config.toml
num_hidden_layers = 15
hidden_size = 192
num_attention_heads = 12
num_key_value_heads = 12
head_dim = 32
intermediate_size = 768
vocab_size = 8192
hidden_act = "tanh_gelu"
norm = "layernorm"
norm_place = "pre"
norm_eps = 1e-06
positions = "learned"
qk_norm = false
attn_scale = 0.177
bias = "all"
tie_word_embeddings = true
parallel_block = false
init = "normal"
init_std_qkv = 0.0236
init_std_o = 0.0
init_std_up = 0.0236
init_std_down = 0.0
optimizer = "soap_variant"
learning_rate = 0.00638
beta1 = 0.95
beta2 = 0.99
weight_decay = 0.0
lr_head = 0.00792
warmup_steps = 200
schedule = "wsd"
decay_fraction = 0.779
decay_shape = "linear"
final_lr_fraction = 0.1
batch_tokens = [32768, 65536, 131072, 262144]
max_seq_len = 256
doc_mask = true
train_tokens = 278300000
max_steps = 3054
dataset = "wikipedia_en"
Each number is 200 + 20 x the weight over its row's rms, rounded and kept within 0 to 999. Layers, rows and columns count from 0. The size before them is the row's rms in percent of the matrix's.

# layer 3 attention key, 384x192, rms 0.176, rows 122-127, columns 0-191
091,237,200,176,183,205,238,212,206,161,214,213,214,202,220,230,223,192,225,178,212,206,187,181,198,170,213,217,208,202,218,178,185,158,230,180,212,243,197,202,204,243,202,193,204,167,179,212,201,172,193,224,203,207,178,203,212,202,215,210,175,201,212,206,186,208,206,227,193,192,212,230,186,180,175,226,222,192,226,213,191,225,187,200,199,202,181,217,223,210,191,185,184,203,232,210,148,175,193,178,186,210,195,206,215,226,203,175,201,193,186,178,212,218,185,188,195,206,194,205,168,181,165,186,228,178,211,181,219,198,198,200,160,207,212,165,192,194,217,221,173,223,206,193,188,202,222,210,233,229,199,233,210,198,201,232,219,167,192,171,212,236,171,188,162,195,155,218,168,238,197,218,172,210,188,190,190,203,199,212,172,202,210,168,240,204,183,156,240,175,205,189,209
086,222,179,181,205,190,200,195,182,198,175,165,200,211,206,187,207,222,186,161,195,193,193,197,193,191,213,170,200,144,207,214,210,208,166,192,226,205,194,185,187,161,187,209,185,194,224,191,225,219,190,201,226,196,192,184,220,203,205,231,222,178,220,207,213,173,217,191,234,220,179,236,220,185,175,204,246,162,176,193,219,178,189,193,213,203,179,221,219,220,177,186,231,199,226,186,243,208,191,190,238,161,198,185,183,215,203,224,187,180,219,202,212,181,192,192,232,220,174,205,184,203,216,189,206,199,160,191,220,188,180,202,185,216,200,214,187,204,146,197,198,198,189,165,216,200,180,234,183,213,187,200,258,181,213,186,242,199,181,192,191,215,217,183,192,198,183,205,184,228,175,211,184,161,184,184,189,188,182,219,202,192,214,159,187,230,209,235,227,231,217,190,185
095,224,230,195,220,198,216,220,168,199,191,183,218,184,186,205,211,225,207,189,194,176,204,176,197,179,170,230,208,227,216,182,194,172,170,194,208,227,193,201,192,204,193,155,231,166,167,215,212,218,169,187,220,202,196,192,220,188,213,219,189,191,203,205,213,177,184,203,240,165,211,249,174,195,200,210,211,217,188,199,194,196,241,184,220,215,193,175,184,196,174,209,212,217,236,232,166,205,198,192,189,232,203,194,206,209,208,243,202,231,251,179,210,192,224,179,166,249,191,227,195,186,193,210,183,226,203,193,200,211,226,240,190,228,209,191,207,190,194,208,187,192,158,205,177,176,202,199,191,183,195,221,208,240,224,201,192,220,178,199,198,185,196,237,185,170,221,185,194,215,176,209,226,230,232,210,219,200,201,199,203,176,202,233,198,203,235,201,183,199,213,166,240
101,177,216,229,238,184,160,231,198,222,227,188,193,188,173,225,204,163,185,176,209,178,213,221,219,207,199,170,182,194,218,172,196,185,205,218,209,200,205,182,205,221,165,168,205,191,211,190,186,186,209,223,211,151,167,199,225,193,217,226,228,205,168,204,208,165,209,217,216,190,201,163,222,215,216,192,199,241,188,211,217,240,212,222,159,172,187,197,223,209,193,203,194,202,227,235,193,196,212,226,186,205,214,195,213,227,201,164,199,193,202,185,231,194,191,223,233,212,202,175,185,176,215,185,203,180,182,190,202,186,176,204,198,228,181,235,177,220,199,217,175,179,197,189,201,202,228,216,211,234,234,178,206,203,183,180,155,193,187,199,221,207,181,216,224,173,202,196,185,204,221,248,217,231,199,158,201,184,192,187,200,201,187,222,221,249,215,208,194,193,202,227,217
095,181,182,203,166,206,216,179,236,204,183,223,211,204,212,184,179,196,169,170,218,196,213,195,178,205,232,171,230,199,208,170,192,189,235,237,225,203,180,161,205,201,192,242,181,190,188,209,186,201,193,225,198,172,203,182,217,187,174,208,174,212,197,216,170,192,208,194,203,198,206,188,213,221,209,233,212,216,180,222,216,193,222,196,161,205,198,221,196,250,159,224,215,180,165,153,205,210,255,207,182,218,180,188,183,186,209,220,180,197,189,182,184,177,182,238,205,238,213,234,193,195,206,222,220,216,193,239,202,189,179,181,182,180,213,200,179,169,207,210,192,218,214,190,218,184,172,220,219,197,194,191,242,223,187,194,195,172,211,194,209,210,196,186,191,224,189,189,176,230,199,201,211,195,240,215,181,216,193,213,196,214,235,203,193,166,200,199,206,154,170,223,220
093,158,206,223,174,214,225,210,201,198,181,178,198,196,162,210,228,212,232,218,214,198,168,222,224,231,188,204,204,204,239,218,215,174,203,200,198,184,194,212,191,255,203,182,179,199,257,189,213,194,229,190,164,196,216,171,189,208,207,208,175,187,226,192,195,183,161,170,179,177,186,197,195,195,241,184,192,177,222,206,199,189,215,194,193,222,203,216,168,207,202,220,226,196,250,205,178,211,215,206,180,172,210,219,146,226,197,213,189,186,194,201,199,260,190,188,214,205,185,214,186,182,189,160,198,206,215,205,234,207,172,177,199,207,210,196,198,180,184,158,206,193,231,164,210,205,178,194,167,215,184,207,205,183,205,217,172,205,211,205,157,193,196,163,191,192,195,234,186,189,193,200,204,192,201,182,198,195,184,181,195,160,197,203,177,181,215,183,188,236,199,226,205
# layer 3 attention query, 384x192, rms 0.183, rows 123-127, columns 0-191
096,178,240,197,185,187,178,234,243,180,189,193,216,206,195,213,191,200,235,267,216,201,213,181,190,180,189,198,188,224,155,197,212,222,234,197,192,207,196,205,197,191,177,237,198,249,173,189,202,199,182,233,231,170,193,209,208,167,206,215,168,199,204,193,197,218,233,204,196,229,195,164,199,199,190,194,200,193,233,188,202,222,219,190,180,190,214,200,186,245,193,205,195,194,217,188,211,200,221,212,189,186,186,209,218,200,179,185,200,213,181,180,212,222,234,242,239,186,198,219,171,197,198,194,203,209,211,226,182,200,206,212,176,201,207,167,202,201,196,251,215,222,202,229,178,211,227,238,208,171,204,205,206,221,178,204,175,223,181,179,205,196,196,202,187,181,158,189,231,185,201,208,220,178,164,197,200,191,216,195,205,226,202,252,203,179,174,185,182,198,215,215,157
086,200,195,193,232,218,226,175,192,226,211,177,204,198,220,220,211,205,184,188,209,196,171,204,226,207,179,178,188,195,211,209,181,209,199,175,175,168,203,219,224,152,226,202,204,206,183,192,234,210,180,191,182,190,220,228,240,194,175,188,192,201,198,180,174,204,216,240,214,219,203,203,199,181,201,207,213,189,189,201,220,246,194,221,213,208,186,204,233,171,166,192,184,170,171,198,204,182,217,191,165,209,184,237,167,224,207,206,160,203,193,184,214,219,194,220,177,181,208,176,184,176,186,222,216,198,184,189,208,167,204,178,242,213,187,214,234,228,179,204,173,199,218,182,223,190,189,210,203,210,271,201,199,167,215,195,167,193,197,217,165,206,189,163,188,185,196,208,199,207,215,201,206,193,192,211,202,186,205,227,207,218,198,225,244,179,201,164,250,240,197,221,197
089,215,200,248,206,181,207,169,217,181,182,204,191,209,201,182,182,185,218,232,236,221,198,176,197,182,192,205,141,208,205,175,209,186,192,183,189,219,204,226,223,253,216,180,217,179,207,179,229,208,222,188,228,196,192,231,185,223,211,224,176,197,206,195,167,205,219,223,220,185,163,204,202,204,207,165,198,198,211,215,182,200,151,176,183,224,209,183,169,216,196,201,219,186,204,181,196,199,182,169,174,160,177,209,196,178,170,222,214,223,191,245,203,234,209,210,216,234,228,187,192,188,209,201,208,220,232,214,165,162,189,167,188,206,186,199,182,200,166,202,216,200,200,202,207,209,176,188,161,180,183,183,217,181,215,203,226,228,185,219,186,194,211,187,186,225,237,177,226,200,223,177,184,184,175,182,210,190,199,201,183,217,226,189,179,230,209,208,203,220,181,189,223
099,193,187,227,220,222,182,211,217,210,213,185,186,187,213,213,239,195,177,226,201,216,217,224,221,203,214,204,226,210,206,224,193,197,224,132,210,202,178,202,179,200,199,217,216,223,156,224,193,188,195,194,211,185,164,217,174,185,224,246,187,198,226,178,182,188,176,154,194,182,156,182,199,187,209,198,256,212,173,182,194,213,203,217,174,195,239,203,193,210,184,210,177,213,218,216,179,207,203,193,204,171,246,245,182,221,196,214,231,218,183,175,211,222,245,189,231,185,191,220,236,225,209,174,197,176,201,195,206,207,177,183,213,212,224,202,224,210,190,191,184,190,208,212,203,200,193,213,186,215,204,169,209,197,181,173,170,212,189,188,231,168,197,201,197,207,203,194,195,206,187,189,208,236,182,215,202,209,198,255,231,212,183,183,227,205,179,189,197,215,208,173,186
099,212,189,169,183,193,202,182,188,194,242,229,146,231,181,193,206,210,156,186,168,216,221,209,188,196,191,204,175,190,209,182,184,193,185,196,215,221,242,175,193,197,213,202,206,203,201,211,230,166,199,223,198,192,214,227,212,201,192,227,187,206,170,201,247,221,203,204,209,198,211,230,165,202,236,200,203,195,202,200,219,195,194,228,213,176,174,188,222,183,206,242,200,201,200,179,233,211,214,195,174,230,230,201,218,194,175,207,219,223,207,200,185,203,197,178,216,202,188,153,203,210,239,173,228,217,217,175,190,190,216,189,175,187,175,197,220,229,196,185,188,212,194,172,232,181,213,168,187,211,195,218,186,200,232,212,201,189,204,215,193,194,203,208,209,183,218,174,173,204,175,192,201,240,250,179,176,198,190,212,182,194,191,221,217,267,188,166,217,170,223,178,190
# layer 3 attention value, 384x192, rms 0.174, rows 96-108, columns 0-191
089,231,209,199,204,220,167,200,206,198,199,193,237,218,179,245,200,189,155,210,163,217,169,209,180,228,204,196,189,179,207,199,209,199,239,158,211,206,223,216,208,197,212,179,200,170,202,185,225,222,200,218,193,225,204,204,255,217,216,218,154,207,194,195,186,193,212,204,192,210,221,201,221,204,200,242,194,214,216,212,173,228,147,183,209,198,192,201,183,176,170,211,188,193,194,185,214,194,168,193,201,187,190,184,177,173,181,182,197,227,176,186,248,177,201,186,185,188,195,178,181,228,231,195,212,227,209,190,211,193,219,221,156,204,207,203,160,228,211,183,189,207,171,218,204,214,186,213,206,178,187,214,214,191,190,184,216,198,220,241,225,170,202,230,234,178,220,206,178,183,183,213,216,225,230,179,209,196,185,189,176,202,225,193,208,238,186,227,198,192,239,197,197
103,198,228,186,223,211,220,203,216,209,226,164,224,182,195,211,198,209,238,222,212,208,200,198,223,198,183,237,193,162,166,200,187,185,190,165,219,217,200,217,222,207,229,184,214,218,197,171,226,191,198,183,208,196,174,197,207,257,220,227,219,204,189,201,195,165,200,202,180,206,208,186,212,167,212,173,206,205,177,202,190,226,174,200,218,204,205,251,209,186,223,180,212,243,209,178,186,201,191,173,135,181,234,198,194,209,226,185,185,208,218,225,193,203,226,184,205,169,191,223,205,235,182,207,207,231,214,192,157,188,220,194,190,155,190,208,198,204,203,208,207,202,189,190,197,214,186,214,202,207,227,190,232,181,203,204,206,180,199,216,199,186,215,196,208,213,199,212,176,242,160,183,220,200,230,201,190,157,186,174,153,217,175,190,175,173,179,204,184,208,228,185,194
113,196,219,208,183,176,213,227,157,225,208,212,180,181,197,202,216,204,192,197,215,170,197,189,177,175,186,195,176,188,201,220,190,208,215,184,195,217,214,187,152,201,181,194,206,196,191,199,173,202,175,235,209,207,175,210,165,188,190,173,252,225,214,194,172,229,193,203,190,215,179,203,179,214,174,210,210,206,186,199,185,225,172,170,198,153,193,216,190,200,180,207,201,213,168,186,221,172,220,185,250,194,236,185,225,171,209,204,161,223,259,224,195,188,168,214,180,205,204,186,209,191,212,230,207,242,206,203,199,175,191,213,228,209,235,153,230,207,229,210,234,198,227,199,192,198,207,207,204,172,178,198,194,163,186,183,205,190,240,197,200,204,203,198,178,163,203,209,204,173,203,213,213,198,200,229,229,182,180,192,210,232,201,218,228,179,213,224,189,184,197,211,190
111,180,191,237,205,187,194,200,181,208,195,226,182,229,189,183,204,209,229,174,216,161,192,218,235,194,217,187,187,205,209,261,185,206,174,181,178,204,190,215,186,201,207,225,211,233,214,173,185,207,204,192,198,171,199,216,165,162,179,183,244,221,169,205,206,208,197,218,230,190,163,155,214,214,220,197,207,231,159,180,213,202,196,171,201,175,192,206,217,194,199,229,173,205,188,208,185,188,191,217,229,201,198,210,242,195,187,177,174,180,216,196,173,216,195,194,193,214,205,186,213,167,221,199,167,288,167,222,172,179,195,193,211,216,241,202,211,185,232,191,195,221,190,178,201,189,228,196,203,225,204,230,178,192,230,211,191,200,213,183,183,184,187,185,206,198,191,216,218,177,169,206,214,182,201,212,200,209,189,204,205,212,204,212,165,183,227,198,196,193,213,194,202
084,200,205,208,186,205,168,169,203,184,221,203,207,203,187,215,189,223,198,197,190,206,207,217,227,187,200,187,213,196,182,189,168,231,189,209,217,203,196,229,220,184,183,210,214,181,198,246,172,219,210,184,206,169,214,203,202,176,202,188,178,182,214,201,176,197,210,187,203,172,176,209,164,143,209,199,194,235,204,185,207,220,225,214,226,215,204,173,205,172,157,200,222,134,209,185,192,200,183,208,241,194,203,242,207,227,186,209,191,180,202,221,177,202,196,245,197,212,223,217,213,192,212,202,189,211,188,187,177,192,201,197,203,188,192,216,262,179,188,238,208,208,210,235,207,178,225,163,207,198,186,228,197,219,194,197,180,214,160,183,214,205,190,222,204,183,185,237,235,217,220,196,190,164,208,228,194,221,228,225,194,183,207,179,151,225,205,166,196,213,180,211,211
092,190,232,228,207,194,183,198,178,182,188,242,173,228,190,174,195,222,189,199,184,206,217,231,193,163,192,200,186,229,219,214,228,195,198,175,176,211,188,188,214,221,221,206,206,228,211,193,189,200,220,235,184,206,155,194,198,147,221,197,237,214,188,150,228,210,189,189,188,196,191,220,170,215,213,186,228,225,219,182,190,181,182,185,218,212,163,208,243,225,201,187,194,183,184,195,186,163,207,183,219,186,229,181,214,205,188,186,155,186,213,213,192,218,169,177,186,184,199,195,210,166,226,196,209,207,183,222,149,188,214,198,203,189,182,207,235,217,208,186,184,204,192,191,179,170,196,207,206,197,221,198,153,197,241,197,208,205,181,198,133,224,193,194,191,170,171,185,178,214,212,216,223,182,211,183,221,177,179,191,204,221,197,216,211,200,198,214,193,183,195,207,178
096,200,195,209,194,220,221,245,234,205,200,218,185,232,198,192,211,193,189,218,186,155,200,176,216,189,200,215,194,198,191,205,232,206,188,203,224,199,219,225,167,213,231,225,223,220,204,170,229,235,214,207,201,144,160,186,204,190,155,210,208,211,195,206,192,185,190,209,205,208,230,225,191,212,210,197,195,178,186,170,220,215,188,208,188,188,201,253,223,215,197,200,176,174,178,199,186,195,233,209,178,204,193,224,181,183,212,197,166,167,207,203,201,202,174,168,202,238,172,224,235,193,214,204,174,188,212,231,174,185,180,167,218,195,234,190,213,203,247,180,216,199,228,216,185,223,214,205,193,212,177,215,215,177,194,221,172,175,178,207,177,169,199,233,208,190,195,208,209,211,203,195,197,214,228,203,217,215,180,211,149,195,218,216,181,168,202,236,182,224,185,182,203
093,220,203,202,188,216,193,205,216,180,239,188,212,238,185,200,177,178,206,206,238,189,201,199,207,156,190,205,201,204,197,178,213,187,183,203,231,155,212,172,206,204,212,180,186,231,205,176,199,217,168,196,201,209,171,225,205,187,223,204,178,176,164,183,192,188,191,192,221,201,204,200,243,201,185,162,205,184,198,228,184,229,232,231,215,203,193,183,200,189,220,170,220,215,177,180,194,188,162,215,181,189,201,199,203,192,211,200,202,204,200,154,216,212,213,198,193,170,200,219,187,219,164,193,202,195,202,195,182,181,221,259,199,149,176,208,166,221,170,192,165,164,203,213,216,209,198,195,193,226,198,145,177,218,227,212,196,187,214,190,202,231,216,172,209,192,209,192,204,211,158,217,233,216,187,223,178,216,199,185,158,187,202,222,190,183,194,190,166,212,213,231,180
092,148,205,209,220,198,212,193,177,219,174,188,187,200,225,213,208,180,206,194,210,214,242,191,182,175,196,181,197,204,212,193,209,210,196,214,193,238,198,177,196,193,178,218,192,199,225,187,209,184,234,198,204,160,199,180,210,154,175,188,211,208,243,203,188,209,195,181,196,191,182,250,173,222,197,219,213,177,163,183,242,210,197,184,185,208,211,200,205,273,173,209,198,155,201,209,179,185,240,214,182,215,191,248,228,194,234,223,165,194,194,230,184,181,187,191,210,194,211,211,178,191,213,198,192,198,226,221,204,192,209,179,201,216,194,219,205,165,238,202,216,221,224,168,212,214,208,192,212,188,196,241,214,207,190,179,202,204,180,189,208,188,201,175,187,187,201,208,233,190,213,193,233,184,213,222,209,195,195,175,224,195,183,230,174,178,200,222,228,211,152,193,190
093,205,177,208,221,208,202,194,223,200,170,191,202,180,201,190,207,176,197,204,169,223,228,241,206,177,167,173,227,194,184,198,192,202,208,208,190,206,224,176,164,189,179,236,184,176,253,232,202,205,211,230,181,207,205,195,202,210,187,220,156,212,209,202,216,203,195,214,187,197,246,261,181,221,161,224,186,210,214,190,211,200,204,239,213,216,210,168,205,199,163,185,227,183,202,237,201,192,170,193,215,190,227,184,185,190,153,183,241,205,167,172,164,208,168,205,174,211,201,199,198,196,197,235,214,145,194,224,217,216,227,200,180,170,191,211,189,209,182,231,183,174,198,199,202,206,171,214,192,215,194,214,177,196,196,193,202,200,194,181,197,184,237,212,201,215,211,202,216,234,167,212,213,219,178,205,166,182,212,169,204,206,187,219,210,219,200,183,212,184,191,206,203
085,203,209,196,189,170,200,197,196,197,175,216,178,226,180,201,185,220,203,201,212,203,175,223,200,211,181,154,204,188,221,218,203,184,240,206,172,180,191,223,160,203,188,239,194,205,190,206,195,186,216,227,218,185,202,188,182,149,181,225,160,214,173,246,200,159,186,239,185,197,202,185,231,228,197,214,204,245,190,199,191,202,198,160,215,187,175,200,157,182,195,222,196,204,194,171,183,202,192,195,205,156,220,203,234,191,193,164,188,206,229,204,190,235,175,176,211,206,206,224,191,181,204,182,173,260,189,190,205,185,183,195,201,185,221,184,224,194,194,206,247,198,194,211,196,211,179,201,222,200,191,189,206,203,214,230,189,226,244,197,190,179,205,203,192,225,151,202,213,142,209,192,196,199,184,206,202,209,162,203,200,210,182,196,220,214,214,215,206,205,210,183,193
095,206,184,195,193,178,176,181,191,192,202,179,186,191,231,190,231,176,180,155,175,214,201,199,197,218,210,209,202,201,202,198,165,212,199,178,138,198,184,198,202,217,199,198,203,216,201,213,191,212,222,191,162,204,230,197,210,221,198,215,221,233,219,215,184,207,198,218,195,183,207,238,202,227,218,219,212,223,202,204,230,194,164,203,184,174,207,175,244,228,193,238,204,198,221,220,168,185,232,231,219,207,178,180,202,215,197,240,212,198,165,223,195,164,195,221,208,175,183,181,197,189,200,191,221,213,177,157,199,226,199,164,190,240,189,223,203,178,216,202,177,242,208,164,211,180,197,221,208,188,192,212,203,193,163,157,234,205,212,188,208,202,171,207,205,163,208,227,206,163,215,175,173,167,192,201,220,204,189,208,218,190,165,191,194,188,197,217,212,218,212,164,211
093,196,193,214,186,207,160,183,225,193,202,184,193,199,228,152,221,185,214,202,193,187,243,196,220,174,190,180,197,184,211,224,183,234,169,196,188,182,178,205,212,216,226,228,205,219,190,161,167,209,216,197,201,207,184,197,194,229,176,204,191,224,199,219,158,243,207,216,221,213,167,211,198,217,206,197,205,212,185,200,223,195,179,210,196,172,190,191,218,229,183,198,203,186,192,240,177,223,190,243,232,220,177,202,182,162,171,215,220,186,195,211,179,188,216,191,183,182,180,183,203,168,180,222,209,186,156,194,200,199,199,229,187,213,224,189,183,189,227,197,211,178,204,200,202,226,198,191,162,232,206,183,175,206,193,193,194,180,213,190,203,166,216,207,229,201,269,233,217,175,173,172,177,191,205,183,197,216,229,196,230,213,191,232,194,181,196,187,218,210,176,167,218
# layer 3 attention output (transposed), 384x192, rms 0.162, rows 96-108, columns 0-191
091,202,203,173,184,184,167,215,172,198,221,194,156,178,215,211,201,200,246,182,226,179,226,236,215,194,187,206,184,223,203,156,195,182,218,183,210,165,184,194,211,223,168,175,189,192,164,205,203,183,215,174,241,213,183,188,214,194,184,203,207,238,172,205,221,213,197,173,171,201,201,178,204,200,206,221,195,218,194,186,191,205,205,221,198,223,218,200,178,194,221,177,194,176,222,198,198,207,201,212,213,191,197,222,198,206,212,180,190,161,248,237,191,225,235,218,214,218,197,208,211,203,170,202,185,174,202,210,189,178,174,224,209,202,223,179,182,193,234,223,169,194,211,204,197,177,224,193,176,204,193,217,211,197,198,180,188,195,201,163,222,171,172,199,229,208,170,242,210,189,163,207,193,227,227,223,219,212,216,194,203,256,185,250,204,194,219,160,172,202,188,187,196
092,195,227,213,195,189,188,199,210,175,172,205,181,198,209,222,175,198,221,209,188,185,152,189,192,203,179,211,213,206,185,230,226,162,226,203,187,180,199,186,179,211,205,218,193,198,201,178,198,230,233,181,160,216,201,195,205,157,186,173,168,188,225,229,156,221,199,198,216,207,187,192,187,178,206,161,190,185,204,203,237,190,206,203,215,163,181,188,171,193,200,193,211,156,184,227,224,213,202,205,228,139,171,205,159,203,177,190,200,149,188,199,232,240,161,203,215,212,199,224,201,207,202,195,179,166,205,186,214,226,200,210,199,205,168,204,185,228,192,214,223,232,212,180,165,196,208,209,161,174,208,180,182,205,219,200,203,209,218,199,199,224,210,221,194,204,185,218,218,209,202,201,208,210,193,206,212,214,197,205,250,209,214,238,224,203,208,200,197,233,166,193,226
098,208,195,219,178,236,182,198,220,173,203,204,198,197,201,209,162,198,190,221,208,226,195,179,198,231,214,236,199,175,219,201,188,211,156,212,202,180,196,203,225,184,222,196,202,226,224,206,241,200,236,176,214,206,241,167,213,192,198,222,196,179,229,168,203,175,191,219,172,176,187,207,228,200,222,199,206,223,235,198,216,174,177,217,173,217,212,189,207,213,222,224,199,200,211,210,204,201,196,197,188,217,242,193,178,215,190,195,206,186,180,235,159,213,209,212,197,201,193,201,213,193,210,195,178,171,201,217,231,207,230,207,180,191,167,251,185,212,196,210,174,209,171,195,190,183,196,210,195,249,205,188,225,194,225,221,202,172,171,149,198,162,194,189,236,222,183,239,189,239,183,178,159,168,191,203,172,180,197,191,194,187,216,191,190,165,198,202,212,198,223,170,198
101,221,194,216,184,199,206,164,212,219,187,201,193,200,181,224,188,212,216,180,230,206,199,171,209,204,202,219,228,156,200,189,211,204,208,237,189,209,170,217,186,217,206,210,194,207,231,171,211,221,202,210,166,209,202,174,222,214,213,215,219,179,212,193,186,188,191,203,192,203,203,225,196,213,199,216,197,205,238,210,179,168,224,210,200,218,191,225,166,198,204,200,244,210,213,179,204,201,209,188,188,192,194,143,184,179,224,220,173,241,180,226,218,208,178,158,168,205,201,190,192,189,206,220,203,169,209,182,230,232,227,224,182,203,182,190,204,223,200,225,152,184,228,203,201,215,183,205,169,218,204,179,201,227,195,193,181,212,198,233,195,223,216,217,228,201,220,168,164,235,195,230,207,177,210,211,165,187,217,211,216,168,224,184,209,248,209,216,216,201,174,214,141
089,229,224,173,197,199,223,181,148,212,200,206,223,192,199,173,210,199,148,196,242,201,189,176,183,172,208,204,193,220,214,212,216,204,196,185,234,176,220,198,188,196,191,201,202,219,193,161,181,216,180,229,225,233,210,151,202,235,219,186,240,179,180,204,194,190,159,192,202,220,210,204,208,196,187,200,214,209,205,223,207,190,193,198,191,191,179,247,200,187,222,224,201,263,183,199,220,175,205,217,218,198,209,186,178,212,190,209,167,232,189,186,229,181,180,195,201,174,180,196,196,186,212,232,218,185,223,188,223,210,181,196,190,166,207,199,212,194,197,146,203,214,210,191,206,211,182,174,221,210,203,198,159,194,209,237,217,195,177,221,201,227,189,234,197,207,192,168,190,203,235,193,183,197,216,213,232,212,173,235,224,175,205,227,219,213,193,219,196,205,190,216,165
090,218,237,182,199,184,191,214,212,244,214,196,208,224,189,243,180,199,169,197,232,156,179,215,188,219,204,201,212,179,183,200,194,218,191,242,186,189,190,184,194,194,226,209,179,189,199,174,198,223,248,186,191,222,199,196,222,229,165,204,234,190,213,194,165,170,231,181,224,164,201,220,197,197,215,220,192,218,189,169,228,221,201,217,186,177,216,232,199,172,209,238,214,213,196,161,192,194,221,194,187,227,191,179,188,177,215,187,194,205,176,220,215,211,178,173,232,214,193,174,194,228,184,188,187,180,183,200,237,201,239,209,185,197,198,220,183,163,210,192,196,220,228,201,213,206,192,201,186,184,200,192,201,156,209,213,160,204,193,215,237,193,211,220,207,196,228,198,217,217,203,225,203,170,184,183,171,211,205,225,211,179,207,186,193,213,250,215,203,184,247,210,206
095,182,221,206,213,189,220,200,189,201,231,153,197,160,177,226,183,229,222,225,196,195,230,219,233,217,190,214,246,197,207,208,220,195,233,206,193,193,212,212,196,228,223,205,191,182,194,168,227,204,231,169,199,229,189,180,176,179,190,199,215,203,189,217,205,208,189,242,196,213,199,228,243,212,223,211,187,186,223,206,206,169,245,200,219,242,227,171,212,187,218,200,198,214,232,200,221,226,207,188,195,182,232,174,190,182,222,210,187,195,198,195,238,195,201,209,201,205,186,179,186,201,192,207,189,216,175,160,186,211,201,243,175,219,183,234,191,236,185,186,201,157,198,199,195,216,213,244,178,204,221,186,220,216,210,174,213,189,231,180,216,224,210,181,195,192,212,237,199,221,186,227,185,161,183,180,202,180,199,178,240,206,219,188,228,216,209,211,200,203,199,218,181
087,184,160,233,179,192,211,183,193,197,187,157,223,208,163,224,228,182,193,187,178,219,223,182,184,190,204,170,183,190,182,209,209,194,167,217,156,219,228,180,198,167,190,208,224,226,193,190,187,194,193,209,194,196,225,168,191,224,204,183,164,210,189,209,182,189,197,188,188,207,169,150,174,172,173,218,207,176,158,175,248,184,193,197,216,177,166,239,226,200,198,181,183,176,190,205,192,213,194,199,200,143,184,183,191,195,147,202,208,200,216,220,201,210,177,212,197,218,184,213,208,196,185,218,182,217,198,195,190,190,226,159,185,230,185,212,196,200,210,216,193,227,191,183,183,203,189,224,179,177,219,193,197,156,182,196,210,209,228,180,191,189,182,199,210,184,181,161,201,177,216,185,190,222,178,184,241,181,194,210,199,203,229,200,221,186,175,205,199,201,172,187,174
090,214,196,187,197,213,198,232,198,207,191,180,217,192,171,210,193,213,180,252,207,192,206,210,211,235,204,187,190,184,194,223,198,220,202,179,173,174,174,210,189,219,233,201,210,200,222,185,178,188,210,211,200,185,206,192,166,217,220,197,200,188,245,180,221,195,222,208,199,167,192,205,234,195,202,177,172,201,225,165,193,188,194,198,199,201,196,226,191,188,243,196,214,225,205,190,179,210,196,220,146,221,234,189,160,190,150,181,212,186,203,192,230,177,221,216,205,179,211,182,196,186,197,194,195,229,233,148,200,200,211,192,199,172,205,222,187,198,162,166,204,149,184,214,218,188,173,225,226,224,217,176,183,178,251,206,233,180,210,195,227,216,200,207,175,193,183,202,177,213,208,180,169,177,185,194,186,187,207,232,184,179,184,154,197,208,189,188,219,188,226,188,185
099,216,228,221,215,189,207,230,170,214,256,189,224,198,227,204,214,218,201,169,188,185,204,195,177,212,204,213,171,210,227,189,202,216,180,203,195,233,214,194,187,207,174,159,208,193,157,225,179,198,186,200,209,187,200,220,209,229,213,187,221,178,173,190,207,183,208,190,189,227,203,173,189,186,223,204,225,193,166,197,201,215,181,199,203,209,213,245,226,197,215,206,180,210,188,182,194,188,204,175,156,215,192,214,197,213,216,192,212,199,261,208,214,203,247,204,234,208,182,187,200,203,195,173,186,232,205,208,172,164,158,201,200,168,199,223,212,176,250,225,211,162,214,181,222,197,215,201,212,172,182,178,221,202,195,192,210,187,237,206,247,165,206,190,189,191,186,169,179,189,217,194,197,169,221,244,206,213,209,223,178,204,182,198,204,179,216,201,186,222,184,217,219
073,243,213,259,242,211,241,215,187,198,193,189,187,184,225,175,200,214,206,167,189,197,152,201,197,240,195,234,205,189,215,223,191,222,212,212,220,184,181,185,223,237,185,231,197,191,209,199,225,174,203,167,192,210,200,217,217,206,214,184,209,199,221,190,188,170,180,178,192,198,193,227,183,203,230,218,193,201,202,190,203,194,195,201,176,175,214,210,189,202,214,173,194,218,206,174,235,216,201,249,215,219,191,190,180,174,210,235,166,191,197,233,203,211,191,205,186,215,179,192,182,188,222,228,230,211,186,213,238,194,207,224,200,208,232,199,241,239,195,244,190,223,207,223,172,181,211,177,171,229,177,217,211,187,205,215,191,207,193,219,215,196,173,148,205,224,225,212,186,234,209,198,175,202,213,206,190,196,226,207,235,199,196,219,202,175,208,179,180,190,179,194,207
098,213,194,172,219,191,209,211,176,183,227,223,205,207,193,202,169,207,196,216,191,185,187,211,228,165,195,185,177,186,176,159,161,211,193,208,206,205,223,206,191,199,196,169,213,192,195,200,180,162,169,220,227,150,191,211,196,181,152,184,207,205,211,186,252,191,220,196,207,207,217,193,213,192,205,202,190,199,205,235,147,228,189,212,225,191,218,183,166,192,183,202,213,212,187,239,205,225,181,174,186,219,196,189,202,198,216,188,190,214,200,179,195,212,218,195,215,218,182,169,223,198,224,171,202,181,224,190,196,195,222,220,206,195,198,178,231,170,178,189,208,184,229,195,225,212,210,168,193,204,201,218,178,215,260,219,191,189,201,225,184,209,227,210,186,207,199,197,217,225,182,201,221,207,199,151,199,198,204,191,148,196,209,217,147,238,171,181,209,159,184,202,204
085,194,198,210,218,188,213,199,186,163,221,203,224,181,191,246,164,240,196,177,187,186,214,220,212,192,186,208,164,188,184,204,222,186,177,215,218,220,222,226,208,170,161,175,213,162,195,224,211,186,159,220,197,199,252,219,196,198,180,174,169,177,174,210,244,176,228,218,176,225,215,186,185,201,218,197,169,180,228,195,191,193,192,199,212,200,220,209,211,213,184,210,207,187,209,197,199,211,211,187,147,205,187,192,182,188,218,217,196,193,216,192,173,201,226,206,240,205,176,194,193,195,217,190,193,221,227,182,176,168,227,203,185,202,175,215,220,180,191,220,201,185,222,193,225,227,191,159,211,193,229,179,197,226,216,167,193,175,210,233,194,243,200,206,184,191,192,158,196,212,182,192,199,179,236,173,186,182,196,185,179,193,189,185,162,232,189,205,208,197,168,212,196